{
  "positions": "rope",
  "warmup_steps": 200,
  "train_tokens": 541700000
}
Each number is 200 + 20 x the weight over its row's rms, rounded and kept within 0 to 999. Layers, rows and columns count from 0. The size before them is the row's rms in percent of the matrix's.

# layer 3 MLP gate, 1024x384, rms 0.0452, rows 587-623, columns 256-319
102,201,186,195,194,242,166,176,213,200,225,188,201,213,198,188,196,216,178,163,181,204,204,191,185,211,218,204,250,178,204,201,195,204,234,163,201,204,200,231,175,257,174,182,183,217,205,194,164,220,177,201,222,188,214,202,177,192,209,209,186,204,164,203,183
101,219,155,215,201,209,209,233,213,198,218,220,221,178,212,192,205,169,199,196,184,204,240,180,225,162,207,215,190,217,196,185,175,171,224,197,205,177,236,160,194,199,219,212,180,168,217,190,202,200,215,233,152,166,194,191,183,222,229,188,155,205,197,191,201
092,194,215,225,196,230,192,205,199,213,176,211,221,227,191,215,192,203,177,211,171,165,223,199,209,188,216,202,203,167,197,194,181,205,197,261,200,157,178,219,224,220,180,254,189,224,213,216,141,135,205,203,213,221,143,208,194,209,199,196,207,194,242,229,198
105,180,168,179,245,209,208,185,193,193,217,194,230,192,201,217,222,195,215,189,202,189,180,197,212,211,214,179,217,203,196,178,199,202,197,210,196,160,220,214,189,184,199,227,210,208,225,194,168,208,205,174,203,223,187,201,188,237,196,193,209,218,189,171,211
093,203,207,246,208,245,211,191,157,186,205,208,182,210,235,192,188,191,188,211,206,189,205,175,224,199,181,216,190,174,228,224,213,230,192,183,199,185,189,177,187,202,230,162,195,207,183,198,212,207,179,214,202,203,212,184,208,195,234,214,192,232,215,220,210
106,169,205,186,203,193,163,198,216,238,192,209,164,186,226,197,226,227,178,199,240,232,197,206,166,203,155,221,195,174,191,175,192,172,201,166,201,194,187,203,183,194,191,200,201,230,204,200,245,176,157,158,237,240,241,206,199,180,189,187,228,185,186,210,200
091,186,145,174,209,192,234,203,195,193,243,224,234,179,231,195,219,234,214,180,173,205,232,182,155,181,236,216,209,199,197,218,197,180,191,191,193,182,178,216,203,205,195,197,205,215,189,188,204,181,205,234,175,184,159,235,184,158,201,184,204,210,184,221,200
100,206,222,216,187,207,147,195,209,195,195,204,165,213,215,190,180,199,240,203,172,192,192,199,165,222,229,191,205,219,202,169,181,223,212,185,186,181,193,142,167,209,214,212,171,216,207,205,197,221,219,150,174,197,218,210,216,225,204,239,216,193,216,211,233
098,193,202,205,208,199,209,197,215,197,240,210,187,221,203,242,212,196,200,152,196,200,213,206,186,144,189,250,214,207,221,210,205,199,225,201,184,167,227,207,212,230,183,205,191,198,199,207,197,177,222,198,206,246,179,157,198,206,171,183,207,203,190,193,223
104,194,208,193,199,207,197,237,211,187,169,213,215,232,218,173,177,191,197,229,185,213,224,211,224,179,162,232,241,200,179,175,230,209,194,200,215,207,219,231,205,178,211,205,199,196,185,187,184,206,227,184,210,196,217,210,181,188,219,209,209,208,178,171,179
103,174,186,189,222,208,218,160,147,199,195,192,199,210,214,216,183,170,205,212,191,209,201,199,217,215,227,199,205,170,180,203,203,203,219,207,183,166,208,213,219,207,180,218,191,204,222,212,194,198,202,230,239,191,175,212,180,163,183,201,189,181,218,188,183
098,197,208,209,187,204,205,190,153,184,218,230,195,196,210,199,223,216,190,216,208,204,196,189,178,215,204,213,226,175,185,178,198,203,192,211,213,185,190,193,211,192,217,232,205,250,203,198,196,172,183,198,207,169,203,203,219,202,205,206,193,197,214,178,170
095,186,202,211,202,163,191,193,177,212,204,190,234,219,199,207,229,189,211,219,221,216,216,207,205,189,210,212,177,185,199,187,185,212,228,185,180,213,216,218,190,193,171,210,246,174,211,219,191,184,181,195,195,176,193,193,189,180,221,220,232,179,206,199,192
098,207,174,170,215,228,203,223,198,195,215,211,202,200,176,182,206,218,196,196,222,242,222,223,188,180,174,218,206,205,198,204,249,180,212,225,218,220,185,219,191,213,209,215,186,184,209,193,172,219,178,211,225,210,204,249,202,157,205,242,230,208,205,200,188
100,201,187,264,209,191,225,197,193,206,203,185,193,199,194,198,220,196,206,221,191,198,150,199,226,209,202,219,230,205,170,209,212,195,195,214,198,201,199,165,161,178,189,205,200,160,212,187,196,236,201,227,204,198,202,200,188,182,202,172,240,227,206,196,214
097,200,201,196,248,203,207,181,207,178,202,199,190,228,202,191,200,223,237,218,193,212,199,184,226,196,213,211,212,196,218,218,160,171,201,179,174,189,160,261,203,197,216,209,229,165,202,189,192,209,200,156,171,232,187,197,213,181,175,211,184,227,174,178,211
108,190,187,214,194,169,230,205,203,168,179,205,234,175,171,181,193,220,236,185,203,177,196,220,186,178,209,216,187,172,205,223,199,219,232,209,189,188,184,176,203,241,186,187,201,202,195,188,230,194,224,221,236,232,201,189,159,186,203,174,227,200,196,219,231
101,171,203,188,177,198,197,183,212,189,224,203,201,227,187,200,206,206,186,213,201,222,211,182,182,181,186,215,202,198,219,198,185,211,181,182,210,186,198,199,187,197,230,183,220,207,198,224,197,186,159,198,215,171,179,209,226,231,188,216,172,182,190,202,196
107,221,210,207,201,225,215,196,227,204,171,196,218,199,186,217,197,233,231,207,182,184,181,210,201,175,175,218,183,174,184,225,185,183,215,226,202,207,224,188,173,169,223,204,209,218,209,184,212,218,190,187,191,171,197,224,197,215,210,220,213,204,170,234,187
101,192,218,201,223,209,210,189,190,209,245,184,214,218,220,207,186,174,210,204,209,198,202,201,198,199,206,247,213,191,232,232,210,196,199,212,193,198,182,237,195,212,143,187,221,181,208,259,192,198,173,206,183,201,195,160,188,177,196,201,187,184,219,194,219
104,219,201,219,217,193,179,176,186,218,227,185,202,235,195,228,196,202,210,201,192,236,218,191,198,199,192,175,190,200,186,193,187,203,201,193,198,202,198,218,203,198,189,230,203,210,215,186,210,195,174,231,192,206,189,204,205,201,215,206,193,191,200,178,190
102,204,212,239,210,203,196,192,207,209,220,193,204,195,220,204,227,242,197,234,187,207,173,209,166,219,169,180,252,218,194,195,217,197,189,187,209,221,211,183,165,199,202,188,217,188,183,202,178,192,210,213,214,204,190,235,229,190,233,221,215,201,155,187,200
099,203,218,195,236,211,177,197,201,172,206,213,234,234,163,218,195,198,205,204,182,216,206,218,168,182,201,197,199,179,212,204,188,173,208,154,203,197,238,168,181,232,246,244,190,157,196,195,242,204,189,216,156,230,202,184,173,230,206,251,190,236,221,167,223
103,192,210,214,174,218,205,215,196,199,215,198,190,155,194,229,213,195,244,207,202,209,242,166,226,235,190,190,178,226,156,202,213,230,216,187,168,165,199,210,180,177,195,216,231,192,222,179,211,218,200,176,170,183,179,197,192,221,206,199,187,201,155,149,214
097,180,230,184,215,210,169,194,197,196,182,230,205,186,179,197,173,193,200,214,203,148,171,233,179,198,198,189,185,252,221,205,166,187,167,145,180,220,189,217,211,174,198,218,200,188,199,212,216,224,183,210,178,166,181,189,249,206,234,256,203,217,192,182,218
098,184,246,222,218,195,210,231,195,201,197,197,220,190,195,172,199,174,192,189,218,227,183,206,211,192,205,197,211,188,197,217,208,187,225,208,158,170,206,188,195,197,226,210,174,191,204,187,187,214,236,228,205,241,184,219,169,197,196,209,157,162,190,216,194
107,167,187,205,219,209,179,164,207,201,206,236,198,221,225,244,198,216,228,228,183,211,226,196,199,232,220,207,205,191,184,189,204,186,210,206,209,206,196,208,202,229,232,230,165,219,228,212,208,199,220,213,201,205,170,227,227,183,213,226,215,202,217,212,217
101,202,155,156,210,195,193,225,208,192,183,195,188,203,194,207,204,189,206,209,174,212,204,214,205,206,207,219,185,199,210,195,191,223,190,196,224,196,198,236,175,198,194,223,202,253,194,199,192,187,177,182,205,221,188,193,197,197,187,189,214,169,203,217,197
094,205,198,176,192,229,200,185,191,180,194,200,215,212,193,197,197,160,219,215,179,219,188,225,189,216,206,179,215,193,189,226,187,239,213,202,183,212,202,219,205,200,208,182,208,212,176,209,241,187,196,202,184,218,226,189,221,168,146,198,208,208,202,226,206
104,233,179,197,204,207,226,222,215,204,234,191,206,189,212,184,193,217,182,185,180,221,238,218,201,186,190,219,239,177,201,205,190,200,172,199,203,195,198,211,189,197,224,178,204,220,199,229,218,202,175,174,242,218,206,188,213,158,195,184,198,200,185,197,203
100,219,208,216,186,182,201,199,183,238,225,201,186,179,195,190,171,189,205,175,181,197,225,221,218,193,199,204,219,196,212,238,186,167,261,196,213,219,263,186,198,225,183,174,208,222,185,258,216,205,240,206,219,189,179,194,220,178,181,205,198,221,156,204,188
102,198,204,178,213,234,181,193,180,158,190,227,217,194,218,193,216,223,209,189,173,211,197,201,204,196,203,222,220,210,240,193,213,187,207,199,190,206,210,205,196,223,188,159,198,164,187,199,192,184,185,177,204,210,202,190,215,167,207,223,221,157,171,204,236
103,209,195,195,208,206,185,209,172,213,216,206,192,153,180,190,210,206,172,215,172,163,182,214,227,236,179,175,163,202,207,185,167,168,204,195,193,177,209,196,194,185,221,192,175,208,164,200,207,240,214,207,208,192,178,177,189,217,225,242,192,208,223,199,192
102,217,182,233,186,199,230,154,204,187,170,160,165,219,209,229,177,216,216,218,207,183,207,232,179,204,213,227,177,200,171,188,227,178,207,172,193,202,232,175,200,236,245,195,177,200,169,181,238,211,147,200,251,200,229,213,165,214,197,192,220,215,168,191,220
104,239,185,189,217,187,243,207,183,199,175,193,188,179,188,172,218,229,189,227,185,237,229,185,199,215,202,205,191,217,200,206,226,174,207,241,209,196,174,210,204,222,184,194,199,185,192,215,190,153,185,190,219,215,224,193,164,196,159,212,244,226,221,238,224
098,223,207,211,194,202,166,214,166,170,206,208,213,185,227,228,173,214,250,202,186,208,192,198,203,198,154,239,190,239,228,198,217,213,198,199,193,180,218,208,159,212,226,200,218,165,228,206,219,210,204,202,217,181,203,168,215,216,189,189,211,180,173,190,216
107,211,197,209,218,216,177,179,192,215,199,218,193,230,193,211,157,175,213,193,166,187,240,219,184,214,194,200,168,203,205,172,237,194,222,200,217,165,214,174,200,191,214,200,198,173,163,166,249,208,201,202,214,188,222,208,200,217,173,146,148,186,202,209,212
# layer 3 MLP up, 1024x384, rms 0.0458, rows 587-622, columns 256-319
100,193,177,182,207,200,210,224,224,182,165,189,222,187,184,191,207,175,193,203,193,183,189,151,196,171,205,177,222,184,200,175,237,198,157,198,208,218,225,196,219,213,215,210,198,202,209,194,165,195,211,188,188,215,176,190,217,234,235,202,228,230,156,220,258
105,213,190,208,200,198,209,208,220,218,207,207,201,203,188,179,227,214,222,228,199,183,215,185,195,190,213,216,213,163,194,249,194,202,197,206,218,213,193,188,161,206,213,152,186,187,204,177,202,212,201,191,235,176,198,211,196,191,185,203,219,243,155,192,192
093,216,187,192,193,197,182,194,183,187,199,176,202,216,214,196,163,225,195,183,220,187,154,161,209,189,200,146,177,220,196,229,168,206,218,196,230,225,193,209,173,176,195,197,224,177,213,175,229,223,196,194,236,196,225,207,197,178,194,202,212,198,212,183,244
100,175,205,217,246,205,176,205,200,235,240,211,201,192,217,193,175,199,210,189,178,190,195,180,201,228,170,175,240,204,207,165,176,232,187,198,237,219,231,224,162,202,172,208,213,167,190,207,179,208,205,181,180,219,205,229,188,228,220,189,205,204,218,197,202
096,226,200,167,200,219,173,220,209,239,231,177,191,190,190,206,247,239,193,202,226,200,194,189,170,205,219,219,201,214,162,230,220,197,211,199,191,204,214,179,198,166,189,234,198,177,224,189,193,219,199,194,188,211,201,163,185,192,189,201,209,190,218,223,218
097,208,205,194,180,161,201,205,190,178,169,207,185,225,197,223,233,197,180,243,183,195,169,218,216,183,187,195,216,201,200,174,229,197,203,203,231,192,209,200,201,188,199,234,217,188,222,212,166,201,187,247,213,195,206,217,204,201,206,187,213,209,202,190,177
093,184,210,227,186,183,224,220,216,186,154,224,221,183,263,237,169,211,194,215,215,206,233,215,219,243,188,220,199,217,234,185,200,166,220,233,220,180,223,208,225,198,184,189,215,207,209,187,188,194,186,182,164,225,201,189,177,213,178,173,162,190,194,208,178
105,196,209,215,188,203,231,202,205,188,220,204,205,236,215,214,157,221,200,194,228,258,214,206,208,194,175,222,186,220,211,204,183,189,234,204,181,212,214,195,174,190,201,240,163,213,202,209,206,204,234,207,194,183,223,190,188,246,198,208,195,184,227,201,233
099,186,200,231,162,180,203,215,185,219,219,178,202,192,215,211,206,213,182,196,142,204,211,209,191,227,203,198,215,199,196,191,221,206,229,188,202,193,233,193,206,240,172,181,231,249,220,232,229,182,210,194,232,223,228,165,218,226,172,175,207,191,215,221,230
110,198,190,181,209,200,173,166,197,179,221,202,182,214,160,184,217,230,225,226,202,205,187,197,197,214,210,170,143,202,197,189,173,187,219,172,157,212,198,220,210,196,199,195,181,198,200,225,200,182,180,189,197,204,194,186,220,191,199,210,215,193,232,191,181
099,187,181,202,172,198,219,198,213,198,180,169,203,189,216,195,235,207,204,228,240,170,187,233,185,241,159,196,204,208,189,213,191,161,207,224,209,183,203,174,212,196,187,164,185,155,226,207,226,168,218,191,203,213,172,220,205,188,208,173,197,204,214,206,218
097,224,214,215,202,211,170,212,193,193,190,195,216,194,203,185,213,209,168,191,181,224,173,238,194,182,198,214,162,207,209,171,205,203,196,205,204,184,198,208,209,221,193,167,218,204,209,210,207,230,184,209,222,197,219,174,205,204,180,218,226,191,221,233,191
096,191,212,205,213,199,212,185,193,227,229,180,204,196,197,176,183,215,207,178,216,200,194,184,177,225,206,206,211,172,194,215,231,167,175,248,199,194,213,186,197,191,203,191,167,205,212,229,201,192,178,181,210,194,188,227,198,211,201,179,168,183,189,214,195
101,213,154,175,191,188,204,214,210,249,194,186,156,192,196,189,197,189,194,182,200,219,202,222,202,205,186,164,203,202,231,199,222,197,193,213,200,247,183,228,209,197,179,229,171,180,181,191,201,211,179,182,226,196,179,197,177,190,202,219,208,215,223,201,188
100,223,215,220,212,207,207,199,184,189,221,183,171,224,198,205,187,204,171,206,218,232,226,184,197,205,185,185,198,192,196,182,189,187,190,226,189,189,236,227,206,198,205,192,183,221,196,207,184,199,205,239,207,203,224,219,186,178,205,187,204,201,191,226,212
103,201,191,184,198,209,201,203,233,158,227,203,223,181,207,196,232,201,223,186,190,189,182,215,176,189,224,208,219,211,194,219,208,238,217,221,205,222,210,213,172,228,203,177,188,197,199,193,207,241,192,218,200,201,197,260,237,198,234,180,187,234,203,171,204
099,218,230,166,178,202,220,180,208,174,168,214,180,199,199,195,224,189,197,165,165,216,215,198,229,207,179,206,202,217,193,175,233,187,183,217,192,231,234,207,228,195,215,189,206,182,183,154,215,216,177,200,200,175,207,221,193,199,194,222,198,184,163,206,204
096,180,174,206,214,201,189,236,216,190,194,188,216,189,179,194,201,199,171,229,214,197,208,203,198,206,193,157,203,178,191,202,200,238,198,186,190,177,238,184,214,205,234,158,177,219,192,176,205,184,182,203,208,190,190,207,186,185,217,210,247,217,205,181,203
105,170,188,185,223,185,193,184,208,249,202,205,174,203,160,218,209,157,206,181,192,177,213,183,223,217,176,212,177,157,211,206,201,191,220,226,241,229,181,192,209,229,187,178,215,175,231,206,228,192,210,228,168,214,213,219,188,166,197,196,211,228,190,200,185
098,188,202,219,183,171,223,195,210,220,155,212,186,180,218,244,179,215,201,169,159,210,225,204,217,199,182,206,209,208,192,205,201,202,195,192,174,204,180,217,163,177,180,213,168,203,169,220,205,229,160,184,219,181,223,201,204,216,176,182,190,235,226,207,175
101,217,227,159,197,180,198,217,182,224,216,192,197,181,208,206,172,206,214,200,209,220,217,203,183,209,212,233,202,195,165,225,205,179,151,203,179,164,211,179,205,188,225,233,241,170,204,186,188,204,196,194,204,210,196,193,197,242,198,197,168,169,204,208,189
099,242,172,172,187,206,234,236,167,179,155,202,157,209,198,194,237,217,171,223,228,218,222,212,227,197,211,194,168,198,221,231,190,163,187,174,210,188,201,201,237,205,173,218,180,179,231,210,188,226,194,188,204,242,220,201,202,188,187,239,212,211,214,238,212
104,214,217,202,161,226,244,208,191,210,215,208,212,160,203,184,182,221,175,203,201,231,161,186,171,213,194,212,205,216,168,187,213,217,190,205,184,178,150,213,218,198,198,203,198,249,216,189,130,196,220,197,222,195,194,209,214,216,201,187,191,144,201,208,161
100,187,201,219,161,199,217,212,164,205,174,211,207,168,197,211,195,195,200,201,211,230,178,196,177,222,191,198,184,188,212,219,161,201,206,164,187,198,187,180,222,214,190,187,225,160,200,190,201,235,186,225,196,186,168,217,166,199,152,160,175,182,212,191,217
102,209,159,224,193,181,174,198,223,213,221,153,169,212,172,196,201,209,190,232,149,203,212,198,221,214,207,173,184,176,224,211,219,214,188,209,236,201,221,206,194,228,207,184,194,185,183,192,191,207,214,197,221,177,201,192,223,192,220,177,203,230,209,234,198
095,196,214,214,195,224,192,232,201,206,196,208,215,183,210,203,185,175,219,178,185,218,188,171,239,217,176,225,186,203,203,212,173,191,230,242,174,226,229,198,230,203,202,196,181,225,225,186,194,207,204,199,214,200,174,197,168,224,214,168,227,197,219,210,163
108,206,171,192,208,201,202,195,215,214,215,211,175,202,223,233,195,212,197,194,185,225,201,196,213,145,217,203,219,215,171,214,191,219,218,221,184,219,195,245,202,212,233,179,166,218,201,233,179,220,198,202,202,174,190,207,188,178,206,209,173,221,202,208,213
101,196,217,199,200,178,181,221,178,223,220,206,231,173,191,225,178,157,206,232,216,200,178,143,182,219,199,195,193,211,223,212,212,232,186,203,201,227,193,190,215,182,187,208,168,216,225,203,206,197,177,224,229,192,190,207,177,243,208,202,186,164,192,206,214
093,161,217,177,199,165,214,180,189,210,214,234,225,235,208,197,193,183,202,205,146,182,203,209,168,216,181,185,213,211,223,212,203,194,212,204,189,207,207,162,199,213,192,203,197,227,203,177,164,192,221,201,205,199,204,213,164,188,180,179,225,211,200,215,189
104,209,197,201,218,199,182,210,215,186,210,195,172,211,186,201,190,187,163,196,224,214,203,196,219,225,218,195,214,191,241,239,225,194,216,199,196,226,197,198,192,224,184,199,218,157,195,198,165,208,192,197,174,187,182,144,191,246,208,216,199,224,211,214,188
099,188,199,202,229,178,195,161,226,216,186,219,175,185,170,200,200,208,211,211,176,154,178,205,186,217,191,167,188,216,191,199,165,237,198,207,201,206,212,198,207,239,172,207,208,187,207,221,214,222,245,211,180,201,228,166,228,215,200,186,139,195,205,208,236
106,223,209,219,221,217,194,173,200,186,183,182,222,215,198,190,208,224,196,207,212,242,206,159,216,193,220,214,220,218,191,213,182,201,172,201,223,208,204,220,251,232,205,197,201,202,201,199,173,198,232,199,204,230,201,226,212,207,166,187,219,202,176,221,178
100,184,220,240,227,208,219,186,192,203,181,215,218,217,162,198,211,173,192,191,215,214,217,178,173,246,187,189,205,194,172,237,219,221,210,192,201,187,207,232,194,220,232,221,214,202,184,154,180,189,217,210,179,219,191,183,237,179,204,186,218,214,148,221,193
104,222,187,194,181,212,179,184,190,207,216,165,187,203,199,223,200,165,187,189,201,171,189,206,232,164,186,204,215,201,200,203,216,213,238,174,197,164,191,195,206,188,207,182,131,221,186,177,215,220,141,184,199,202,193,217,181,205,169,170,216,187,162,169,187
105,181,191,174,212,179,192,197,202,194,194,145,201,205,192,174,214,168,236,200,194,217,178,205,192,194,171,206,224,168,177,196,212,226,202,149,223,207,191,212,184,213,198,185,226,203,206,195,174,213,198,196,223,176,224,182,184,180,191,200,209,206,201,182,225
104,210,187,207,215,200,181,192,180,201,172,229,216,197,157,205,222,194,211,227,160,196,233,173,196,134,194,212,205,183,164,185,208,212,229,189,222,207,194,200,165,188,185,204,194,199,191,174,220,193,209,187,197,229,221,230,197,210,257,190,182,198,210,169,204
# layer 3 MLP down (transposed), 1024x384, rms 0.0455, rows 587-622, columns 256-319
101,190,207,181,177,176,207,186,187,207,201,175,172,238,187,205,188,206,197,185,165,177,198,171,208,178,187,241,175,236,213,190,185,197,259,200,239,247,200,208,183,186,196,184,188,208,238,202,195,209,204,176,203,194,226,208,158,225,213,166,162,188,217,208,192
104,194,188,200,223,166,201,208,196,191,204,216,190,219,231,227,163,200,197,213,205,182,189,218,220,199,176,231,209,189,213,208,217,198,180,207,220,217,226,192,183,232,188,194,203,177,208,197,194,208,211,182,245,178,153,205,210,200,193,183,204,211,197,212,200
095,189,186,162,236,226,212,203,226,168,240,203,198,205,219,210,184,198,181,185,176,172,182,173,208,183,211,163,174,229,206,233,194,198,229,226,210,174,194,215,211,181,176,208,180,201,186,204,188,209,252,219,194,195,189,175,167,176,191,169,182,196,204,237,208
102,163,223,226,217,207,191,209,205,184,208,210,162,178,221,207,210,173,218,215,198,201,207,211,175,246,169,177,215,159,228,201,203,214,191,204,198,218,205,181,184,205,209,173,182,186,178,219,177,174,245,187,223,195,170,238,204,187,225,224,182,234,221,226,173
096,231,185,171,204,169,179,231,236,226,208,176,218,210,207,193,257,194,202,214,235,190,172,214,187,188,150,202,210,213,168,248,197,198,253,208,223,182,186,174,191,182,197,215,187,176,196,197,233,209,233,210,168,202,169,156,176,194,178,215,222,165,208,183,232
102,184,226,169,194,196,193,195,179,222,220,171,165,175,202,204,254,170,208,195,202,161,193,214,237,195,197,215,197,193,204,187,180,187,211,147,220,203,189,219,203,225,193,202,211,205,220,193,215,186,212,212,205,182,215,190,183,183,190,204,208,205,181,195,183
094,213,191,201,190,189,242,191,206,214,183,213,223,191,183,203,190,189,149,185,191,213,198,212,232,243,178,177,197,204,199,192,205,227,173,199,203,204,195,180,187,233,208,203,198,205,194,190,174,162,207,160,195,191,197,220,237,199,190,200,203,184,207,194,173
107,223,183,213,213,209,196,230,206,156,214,210,193,177,247,198,194,185,214,208,208,222,208,210,186,220,168,214,209,186,193,210,204,190,233,239,228,210,226,165,199,202,171,203,214,211,218,184,252,216,226,194,175,196,168,171,192,220,168,203,197,182,229,180,200
100,166,208,181,214,181,207,199,194,241,201,164,219,188,193,180,181,225,207,195,192,238,179,210,209,205,198,199,216,198,225,167,198,243,179,199,234,164,194,195,181,224,207,227,209,198,237,233,198,171,195,207,230,217,208,196,220,216,180,209,230,194,211,210,217
103,179,220,197,201,200,164,157,228,207,214,178,196,193,214,205,212,198,192,228,224,219,164,176,181,196,171,190,198,188,196,226,203,184,213,190,176,191,179,198,215,185,220,198,207,217,188,205,195,153,193,226,196,221,194,196,222,177,200,220,235,221,201,208,202
098,202,200,224,183,184,192,193,220,221,223,186,191,135,202,203,195,241,194,219,199,202,215,213,238,208,188,198,199,209,211,204,217,214,213,182,208,229,200,227,199,180,211,183,218,187,169,205,195,187,205,190,172,202,202,206,241,177,206,213,199,185,238,222,190
096,217,225,185,197,194,186,217,218,205,197,197,188,208,227,204,169,178,168,197,217,187,189,198,192,178,186,209,210,223,245,169,198,174,196,194,158,165,218,222,246,191,180,176,190,227,170,213,210,220,172,188,183,227,196,235,191,210,191,188,223,235,202,197,193
095,219,189,180,182,230,224,221,178,215,192,238,168,227,201,222,211,210,209,168,207,205,194,196,220,208,206,211,191,182,199,232,208,196,200,200,169,222,153,205,191,172,199,215,201,211,178,205,184,207,223,221,217,190,199,176,182,176,210,167,224,196,213,227,228
102,202,195,184,221,218,190,209,151,209,218,141,189,186,215,197,194,196,214,200,187,180,156,200,189,199,183,201,190,198,206,175,199,217,194,195,165,213,233,202,211,169,206,226,217,203,189,222,197,173,199,213,213,210,186,225,211,185,183,176,198,190,207,221,206
101,221,191,176,243,140,221,183,201,222,188,232,219,201,203,190,205,175,228,178,228,204,177,184,193,218,213,165,209,213,180,196,203,241,171,222,205,176,192,201,228,169,214,222,195,181,221,189,199,210,200,183,187,217,216,226,186,200,198,196,218,174,210,197,217
098,234,220,204,243,203,169,202,171,224,219,252,172,198,210,195,173,241,207,189,199,193,209,202,221,207,222,198,240,218,230,213,220,178,170,202,218,202,196,219,189,191,194,175,187,183,201,193,184,191,161,190,186,214,198,216,201,177,168,213,176,228,188,174,195
100,223,223,209,196,236,189,199,219,174,193,213,187,163,173,209,226,221,190,209,167,227,195,212,187,175,147,181,208,192,211,221,203,178,222,214,173,218,212,197,192,209,198,197,191,212,187,220,178,246,210,186,200,199,210,201,191,181,207,186,211,182,205,198,169
102,232,212,174,208,199,169,185,196,229,172,192,241,188,211,195,197,202,178,214,155,187,226,190,176,193,161,179,211,214,237,205,209,198,220,240,212,186,199,168,216,225,211,179,172,205,233,181,188,172,171,190,219,177,225,209,172,194,213,224,206,192,202,208,218
104,196,188,227,187,201,186,189,164,212,190,162,157,188,188,204,188,208,192,246,155,157,213,195,198,249,204,194,193,151,219,200,193,220,189,195,224,239,200,169,188,176,205,191,194,184,169,185,232,170,193,191,183,190,222,173,235,183,198,170,185,188,198,194,219
100,183,257,222,208,213,212,222,205,177,175,205,189,200,188,198,196,210,198,201,185,204,187,194,197,213,200,188,203,217,201,203,196,181,254,166,210,162,213,226,215,201,193,198,198,186,194,208,201,161,210,188,209,182,210,238,148,231,209,174,195,200,176,217,145
105,206,205,217,188,183,234,158,221,178,183,199,169,194,226,201,198,198,173,190,212,220,191,220,218,224,163,217,215,216,161,227,207,177,215,174,191,210,196,224,217,232,176,224,204,179,194,234,221,184,186,177,210,208,206,215,221,180,188,181,219,206,194,220,212
103,194,187,173,181,214,212,195,221,180,165,173,207,205,192,192,242,186,220,191,216,176,201,196,199,203,222,239,190,215,192,200,182,205,175,205,221,149,216,223,196,205,183,221,187,231,198,214,221,186,218,200,182,205,230,204,171,199,173,184,185,162,174,195,215
101,222,202,184,191,199,187,181,235,191,170,218,202,219,183,181,169,201,168,217,189,206,167,190,173,180,184,194,205,217,186,208,212,157,235,170,187,162,180,202,234,203,165,205,189,215,208,191,208,167,197,217,154,205,187,194,208,190,170,210,196,162,213,197,209
103,157,214,199,188,218,183,158,201,224,212,205,202,208,168,238,207,233,157,197,215,210,203,192,209,161,228,202,187,198,206,200,179,229,211,202,206,215,184,210,218,189,217,178,197,199,162,208,240,212,209,233,165,206,190,190,221,183,178,196,218,200,238,211,188
096,208,204,237,211,214,213,195,193,161,215,162,175,180,209,189,222,205,218,244,221,187,218,215,183,183,207,197,184,194,191,238,180,179,195,153,227,205,220,169,223,170,215,223,185,197,156,188,167,233,203,259,201,179,234,191,210,164,199,189,197,224,213,192,158
099,191,230,205,230,214,216,206,253,185,212,215,233,197,157,178,188,196,162,183,187,220,189,162,162,213,181,190,211,179,211,186,181,205,186,172,212,176,194,218,213,193,199,199,181,197,199,187,195,223,198,194,207,190,191,218,170,198,201,189,180,205,206,227,162
103,214,213,232,189,228,205,236,203,164,219,191,217,190,179,246,205,162,179,170,202,203,215,198,188,179,185,179,240,209,198,187,204,174,207,187,204,202,205,237,224,211,211,221,171,214,220,168,190,183,204,170,196,209,184,196,168,208,201,194,168,221,156,162,224
099,195,205,167,225,211,182,187,167,187,210,196,206,210,214,207,183,231,210,198,204,195,208,179,179,246,246,181,154,175,208,178,170,212,189,208,223,182,183,197,171,229,194,202,214,180,194,210,197,237,200,237,236,194,209,187,157,187,204,192,201,207,209,190,198
095,153,215,180,219,218,200,201,197,181,188,216,203,174,173,219,169,210,185,203,147,195,198,184,189,201,162,177,217,190,194,235,193,160,214,207,173,235,180,199,220,226,188,211,185,207,164,211,216,183,191,211,224,250,196,227,206,177,189,192,196,177,194,203,219
106,199,201,222,212,230,169,203,178,182,215,215,187,221,187,220,206,179,206,163,214,184,212,183,214,238,206,215,186,256,209,207,196,199,216,197,199,215,199,165,190,205,157,193,211,176,197,224,174,189,189,202,189,162,191,209,214,210,216,222,207,209,183,163,210
097,192,183,180,229,155,199,169,187,237,210,211,194,214,182,213,173,214,213,220,226,201,219,215,204,214,195,207,197,202,173,175,202,201,194,197,192,193,188,203,205,215,209,179,184,243,206,165,169,177,200,194,205,225,204,188,204,201,200,164,202,173,253,164,225
103,206,184,217,181,196,165,204,245,215,183,171,205,223,204,186,233,179,167,248,220,265,235,169,229,174,203,238,204,226,189,193,223,179,170,193,193,179,225,206,207,208,194,182,199,226,225,203,207,211,179,214,219,190,192,198,212,213,211,202,212,183,183,181,198
101,196,198,162,173,204,165,195,202,200,200,204,199,172,188,249,227,188,210,203,199,179,183,173,200,226,190,200,207,172,213,184,183,175,204,191,209,220,235,185,231,177,158,203,167,212,190,179,217,191,221,200,189,216,212,205,166,192,213,215,192,226,171,179,170
104,188,215,191,205,203,180,203,187,224,202,191,211,215,185,188,195,203,141,229,219,187,195,199,220,199,216,208,198,178,187,194,194,197,203,209,193,206,182,185,196,176,176,209,193,199,209,201,184,222,198,207,153,212,242,215,188,203,192,188,203,196,173,198,199
105,165,212,173,201,191,175,225,199,209,208,191,174,197,196,231,205,200,200,198,188,220,226,194,210,179,219,176,210,200,176,197,218,228,161,204,201,201,207,215,228,189,195,201,185,222,189,188,207,229,212,199,185,204,227,229,187,157,218,238,197,176,179,188,177
102,184,205,200,183,226,177,197,205,177,175,228,175,196,207,193,232,208,211,216,203,193,204,222,207,162,179,218,208,183,194,237,201,202,220,212,207,196,188,204,167,203,205,197,201,155,201,224,207,208,213,197,170,218,227,241,189,182,229,190,214,235,180,192,220